config = dict(
    d_model=256,
    n_head=8,
    head_dim=32,
    norm='rmsnorm',
    positions='rope',
    qk_norm=False,
    bias='none',
    lr_mult_down=2.0,
    lr_head=0.00456,
    schedule='wsd',
    dataset='wikipedia_en',
)
Each number is 128 + 32 x the weight over its row's rms, rounded and kept within 0 to 255. Layers, rows and columns count from 0. Numbers have three digits each. The size before them is the row's rms in percent of the matrix's.

# layer 2 attention output (transposed), 256x256, rms 0.232, rows 21-31,52-63,84-94,116-126,148-158,180-190,212-222,244-254, columns 192-255
092:093053157098194093070132150092123126095102125167133154121087112130145072126158068072071165183103129134122136184172088117199086115157137088114154123122085176195085164060175138198106174146140122
094:100136142144107124119124082084101132076159117158092172076119129091110123100136185175139163187127125186103117085099109112153199178166115125092178103098154086188127141122147070121137134164163150
085:142123096140082165152139109122131163107162104172151106102136123083136152166111164169151135127140142134122132123136171104126127100085144085162133118164109101164081123123078097162108090147129116
093:054171125068134112119146124124161114147199139121125162109060180134120064171149128145149135110118147088169152158149127078191127179113140153123123149140125093132111111100168099111189126129109132
095:150063060148164217127087133121140143164113157131144113134087093132140185098198144080077140200109117019099086140109110166117078093104122160083126171106156127106070179155092173158052070139138147
092:134148168172152103131096108121060109162143076149120079076147085173158120075122143149136116096048097111122130099127161107070182102107155113173120120138148120123136142071111128136095163168175081
098:141097116158095099115093114100127134079144133146132205125145054099158081110135127155120093127115115148130219092140138130128174117154160187168166053124122132138165164149078085136118097095125153
094:180141154122143124136114135142156158118104152140116094134188046100144100162099137152110138138121124146146103120092128160115175170116170205119105119161119116140085145080127133113100132143175121
098:089123083076088158107143166127128139127111161097137096086077136180154122150117120100170134156102110121173117115174197157113163094109100098118193104184108092117124190168101105099095103080147180
101:143181093131151151147095112166152134152132124139077096097079079185167171173156148109152123117130118136153105099124133157142133119083055172115130146164127105102054152122149117175124145116110089
097:149137090110125095132154090138130141120140132197114077131133112090127195206163135120130104151113173113128129194090136146157205059138144137157154127137139169077104198135118146131115129170146054
090:178161116070126178100150114124129099103158156081167188175162133120189149119089118189069123084129084127161139169149096158152087140115224110116199199141107135171108168068114157145142129110073170
103:125144085115154151124191115126148108102122096158161134101133191104209122080149132142149133096115142099139168139074100170083111110091130103137067134138165172141120135158098137106152090121127089
091:123169139205148114076102157134178104099138151109184156102077171098141097172153089173137106071138095115169196134148148135152088131151134172082110101134152121162122156152128189155155108123143158
090:133113081084136104128145125193149116162167138164127144082102119128078111135121073110158129108140041142143095133094129158090137132127108148050121158127147099146119153149131125092159123152095099
098:036113195117104118119166147141090115096183151164133117089135092140080116141108108145101111190147137089094083090148168082139111129174160083113122131075161134179143189142120157129111143134116161
097:125148128119078127088176104135102118077074107124142147128170165093091148103035116125139073127113108127125060111164107095133177170173095105168103077155172138163119133125136072044139145111154158
093:128114101110153144130183138123105139162112141126161146105133104052137129130111076127116151079168123154129128065130103159143116140091120177086153144164144154125131073131087181082171122103121100
102:145149143146103133148119093151127148136104138125117149101108087155128165104185133106101126092135147129219181126126158103113087119126095095099163143132133111096130096117059160140071124119123157
096:104097145141121132117123135128135143165092111155190126101070095140140160162163151125198092170121165124171171106146170104090119093079098107111163122161104113168126123103146113100074090147154140
092:117140153124134157128104077100117104117157088136152161164170157112158036067140151111112147095154120132141131175091103173083102134096124100126151108123138095213162109116150156142132157109158108
092:160166118113092129166146080139185124123133116124163148177075156052134064085158113051127112133137195150153157135070109108114148138177167120168186078156124113089170116118101101119117122102147144
092:109157148141120163148056168143089133152080095089142147053151129181124131112117113108112146127103146180105159124123130092095072113074133056139081109134101085157137128116143105121116044180129152
102:124080133107141191123144121154150115143132134129158124122108128110091091068134066181173062107186195130114130104097139148163063146120081107163118135123121145174146072108116086144111167130151151
098:105180139114072125121118163141128138102112177127115080146144079143107149125109086146038072074165171156050091070139107116117137193165115138136147126156118143159127102154131164100126092121123119
105:096122167064162110126109142160187220148093089063141083113136124140074173145126085089108057117124159114144127111126115169164164113120152155168155142109170157160163093135122146139136143149152082
102:151107183153115156140149089075041035100121138053080076076084106145116175116106124082118136093161100103156146158170137111091194096117102151109118092146149057104146082112147107080080130159120143
109:198135115131187103099084137119142126159078154119142084125155121166175178102114153133139060201130112159173123160093113158209124118093208177152083129153133148182156116122181092120090102137146108
096:142152121129154124161150098080118156138119089133194151069143118111162097103180097147108154095144098132091144163112114132160104090122108183073083162119142186097166106147149186086132161122098158
105:136198091106127150114139161131220141115177112138142081167100155106100110167133147146160100198143100144128139150193120164116117138157098123151131150128135162101127127120136187084116119054136198
104:161104141156150153185114079151143122160064172129104133162116102114117124134153156160115125128143156126153069125117059074099149159108068108105106155072132079111069139131129158092185123124192128
109:133114169170147086167146096150159130115146058164066140145122161114085120134159094154099142143132154090090161156128105097111067158119170121127114108142150126082180138213182119145148163114101146
097:169091114124122065115141121124126133077184107101160157170056115107121120190145105136132194089126137128107113112111178087165129152096141171172048087141131107128119176143119122119152156142132054
104:151136166130118085161082105121140108090166090086092138121128106121191147111122142137184171098143043136123081111133115101167147082128158091146107149169164128140163146113127077146178137077193155
097:123091169137161136139094132072152094135148141133133090092069091132094105171106133129195135170108110099085106135103115202127133131169164124075120132140119155132141210143132094097138089110157089
101:192126102141068136181139148151178128163138108065084112166097161120089145136109126128177129112098127059145126142108197137091146102145140164112113133129095124128156141084128152118114194081072159
105:120115126093044159148125127118112100148123135131167143109119179142098156145121124111134180123133150114151134075125132122112120176125101187123147152106074111098163100186208143128128155078091060
097:136162143125172088149062138127147151091136138121079132156141171126100136146125146106076207109149154126125121119097113107113134111059107118195142137080077110119180161149149107108185112154155141
105:139075139194163088134107156125114087119089178130158162168114152137156169150167110089120176064052116091139144161111107114109148178131131174159172148145167109080091138142116127144162104129123168
101:093168164129129103157167147106125105081148144102138097123113136135099163191131138113140089103120139181118136173143174063176147082139143025133131148094093114183129046159157118122145156109062153
099:076137142120155134156171160118158158063155173155131134106117154140096174137122162117164152124094138096127118162087179111114108134112032173170090144133152167152122175164171082134152120154126088
113:135156139092161106132116183155118134152095167126214105122126133138099229123079103120153163176104075155164068125100141141188108116057134079147099158155178123093106103102187115149139094130115044
101:130087124090123140134145121131080124109172124143106138152137136156189130109140148105104083067121160153112110043153097099125146097141118115147106105082096135107141114163095099126125139121098133
107:150118110128091145136149126076160129094106139131106081088139158062147118117172126187155172148132183116152162176088114075122074144160169105103107074110107183084118125122153126155111134084088154
103:066098140119145098105210171159104114168140104164145155116143181128117180123116119174097134163125124131161223094141117124088140107152090121118092141134087134162136116085108166079085133150131161
096:131150099116097133156150179100102084137133110119047152118198129181129132126089114099117177098185110139056069121104160122098151055146155109151093093148120077098127151111165135148150132101113139
098:158132159054150053084125136080135117142123164124102253157171107115149101216170158125122110100094142179154068139181097099098163143109087144171171166114167093146123181173152067137100065171107155
087:129165086148164134082109134122179185133121113073094155177140105171167081142198122175121139107107096173164117181126061113103127076141157108125109132139135153083089084129096159148111084124113158
095:114155143095108152170055120159168204133106138125143109157087154116178070067153129075087155137071143107130070145135124154140157164173124170125149157170095165158117124094186172160150163094121118
099:146142094134062160146147124125101176093134146158149165110162123138163080152097071167117159131125123158128098122090075135085191122181079150160169089126106113104121101080087133127132162113171049
096:185101119159136130117078091171166122136192173130120157156126131148131137106104127153155129087091154094140173101106103119068166118142150156186100145185126110151114138073189122124136127160175120
096:172137126087103098072075080182111169106090130104073136155111107136178171102113141140147084091123158151128085164108130139075120083117126155081157056114120100180142122143059135063077167163149125
100:079093128095117147132144162114180097107139108118072096108114150106154111112112125087123159109133162046139133176197113158141100164125117147129114162145077133137091106113126124129154140160141155
093:146120165128087148095112120126165111151160148161128090165084151135150156132101149136196099127134034145109117148062121156085104165146092205103131134164152127116095182203093141137138140175151152
093:084110127107149143094142202129121120129144119168102088122192131109167160199119115094172084118069087143115139133095137132158121059145096117140149178096163142171121150140124177073164132176147153
096:105155093162093162073119144126152118181107091154140124154156102154164091166096151169085140150124133134114147184116156169149178087098154143094087181105129121119161138192173155070095125192093147
109:112127149144080087173141165152115135082101125152166048142141124156180093043176107151101114142088153101115158068147123105139119147167090114211106091122129175090147137200140117061110147139168110
104:111124159183117172142100146169094146126122126027146134140148170179110160143197139163176105144109142115146118117084103144050116103135120132131179127202138097139167149140070096156184069142161128
109:177104145079201120159086155168146094140149096161117136174172081142100094049167136094147128150148151127083127180202181156118131101150200061188162150185118178102128099098115075148135136126122134
105:089194102140157150115131192088120140139109133119110118153104112207084148104164163135099097169072171140169105099121087105107136134209130153117076138154135186146127130122127128088084163141142168
113:156067123185161136135126175160137138174115087136117162179146113103185103108065200113148128155177083141113115125127157138109117098156051207189189106149107150117129105149063089149116131098142128
096:115147094087195049138109101056147121155120147107096148120079121142158044119123158121088150098133139151139148134152095145179173143055143093127165092121099113102158139147132117204148092111148129
108:151062160108105108105079156064099133117130132154144125148120092100087189155109113143102148163160134109106147161137142141139110189146139062145086065134087092126128106092110148186158099122092149
107:115135109136143123120162110116121136077149099145124171193160164169083158119063117143087097149092103169076085105164148098126151110175142121114139119184108176160079158157148112143182171152138061
104:177120089095129110149123152157133132099143165081149130085143152106087101116128095083121114079149097127181138207121172165173127152049110080135114142179172138147115100079145090122165145127111134
104:211144089173084131127165096171163087159133134111128161101158101131100193108111073128096145126181129121116162100160081169143143078140131120128141150112157118150148140133187109087075161134108071
108:159091135112110142156091182128056140105109186088186087090193123143112147153087067129123086113123143125101191151150145136133078146149140120158113155086129131191082083119095149143073120093152162
110:121104129160064088158109116121151184115103139098108118146165064139138117105161154163149109162075154145122160120103123115171130084120098143107116125143139141040137156105077153095154126126115120
103:073158150165098132146128109175113117103169159138133104104111147121078105118113195168172107076171088120097203103055162106117165106130152128165123093101110137114178150121107132164072117076123109
104:136137096104117101174133167121104095145139102144095119170172133089111152108065110119101172118125108079131102091119200112109115121124115108141097169092080134120110151078063132068127129122178148
105:096114156093196128140107157070169073127127122051165149130150108170186098137169110158120124145140116122138121112109080128104079104170138109098159151085109140139158160145130123164128150102134162
098:190078110206102157162135143086140182158087115163078125165166173141130131092129133157194097132149094134176109121094136116171139149105143140073126121168074164118161104124116125156146116118124174
105:096120187100172159057135136137120152129141102130178144114139155097184114146147140110122134153147151189087168104070111143151158109117162151091179122108163207159150082138115100096117112149097138
103:112094128132172205164166110191119112084134082175111157124181102128144122093131105118107091168149176087127144153095084110219076142088094099168161138067128128155163101182173107140106161161138175
104:114154141139117147151125200140149172125134118145148097148088223068082095207170131131167146205133106166115092113131158173134158119158135088118112138097127189108171100106188099088053154107089042
098:141197143117126185120102096080102147163190169122135103113123152142146115152164117110124152127129123108069106146129151162187134081103118136127166130109165125090133090094101131140151150098073112
103:140124227139146130185109135112161123161094111134141155043082101126055149087152173090105121112170089131094125091079122156050167147106146169149111191067116152125108181130087124105100149135155170
098:145126100150119151125134145139087114158128112105110138148171112069147116162147143124140154141094085108166106128164150091120115122195160100102119094134107111116131132111160127117145156130205130
106:120194116158170105082114137189112160132077118118092156169120121154119133101137144081103079079189118083196102139135152119105101123102118116088105075115091161116168136114131169126147130154182057
103:119093107182151156184106077175134158173161117138153116129099125165149113079090121079158113162131121157114107112115159115149126141126174119143110094101176133132150091119165152105115151123111137
101:163107183135114132122177089131071118077117191145147113103234179122139112145128141129161168118162151080097121106112092140112141130131122090131118149166079158158139185087131065122122135160149142
104:119104116176104083066147084164141149129080075152170204139132118058082150135113128087148089138091089156059123063164141121160114126118152135142105103051146144106136110156082119157119116138145145
108:165147124094152115108121073139103112147107102125110118084134114139114134039198121106109111125127137151136162095090122120085106143069124102052076117141093126098173118151128149066138142166127131
107:118139105173094118140132119128163122113093160100113114110161139146089117128152076117174125119122105153152112165132142125148067149105146138139162124110118135097131175123141115171127182130173070
103:122119090167075123148156108125134099165121084062131121128108112105125076109151077065071134096128154141162079109112103108210128093118124103146111175155080127089098114177214145187134063118136113
106:187159106137119132118185118144167149182090114127141130133179104207169063136104115195100142071147130157039133140083129137115114122118102131122146097107105116146202129153136149105120124127126073
099:076102108102128143088087150123094065116130136075100171117148182123172145077096083090107193139109142118121095145137109145154069108143131120196160130084127123123169147119125116176102096077060092
107:108197087130148095179115130142122185168132140151047165183066126111114135080103105122095141184134083150062086103126128064125136194127134164113137136148152108128140089109084124127158088166123113
110:147098198142080134106128126064102172112112160196173205123141129060044130053160099116119132100119103128141055105164099113094067162081138112113127097140086133113115101100139119123174105152120112
# layer 2 attention value, 32x256, rms 0.0991, rows 21-31, columns 192-255
102:125160084151126181122144232088104095091159172140115095077162069109126108213183085140183153132193148136088181122142163166140156109136131144103093175128067141139155166116160065083184113072207102
098:106103173067152138187090114124149108159086200176129171147121078153129168158111097090126126100125076107142112178138099091181141113118123122153063147117177171111140073137157105088166162092070097
100:117148189088140175164140102133207131103116162157129132080144145142107159087112152172092143146138145132172159137104147118132128132075130108168105136101116160073166114105092137105182090100058082
104:142114126122124132093138101123170137123117109135146081201111119089106077119105095140110160101127198195117115134102069150145108095085187162124141123119135130152133131099148138127190107109158141
099:180117142101091092074121063137184126110131152166171135145177140115091098166158117116137090161123120131124141161175172109105157109122117151082117120101108137166116089152162110125109141092176094
100:133165091161141179163114146122081089119103158175085144133117157112131093120126120159133159185124124117097168134117162152143117102131087123110152146110137107125194139118102119129093197118198099
104:150128148095144114071156188124113146110109076148125128163106190186162187123099135090110074147132174138141136127167153116113105101100116082161115144149132070148172089113175098163139164110158195
100:109129115169131081128141089124149179149127091153085156145108166123135094132068114135127128103129145178141155180101146138091102121176127157046098125125104173136143127157168095078128133112148086
098:109062175149164156117129098140144152135103123107173143124197157156192120174128160101092086094153134153106143028170122109116162118134133141123145071177105137128111107176157139144126165165161093
106:117139137136139094119101105111113047118131136093177162106106104184114148133137144153100153090179142136126133127117159102105125091114150174152116083142099161103154108172143126107139141155084080
103:128080147122155124078028151161111106069141124102127155156071145101165168136151106122083143134134086085134148113130138139167079148130125097115070091191107154126095106101110072149135142150159112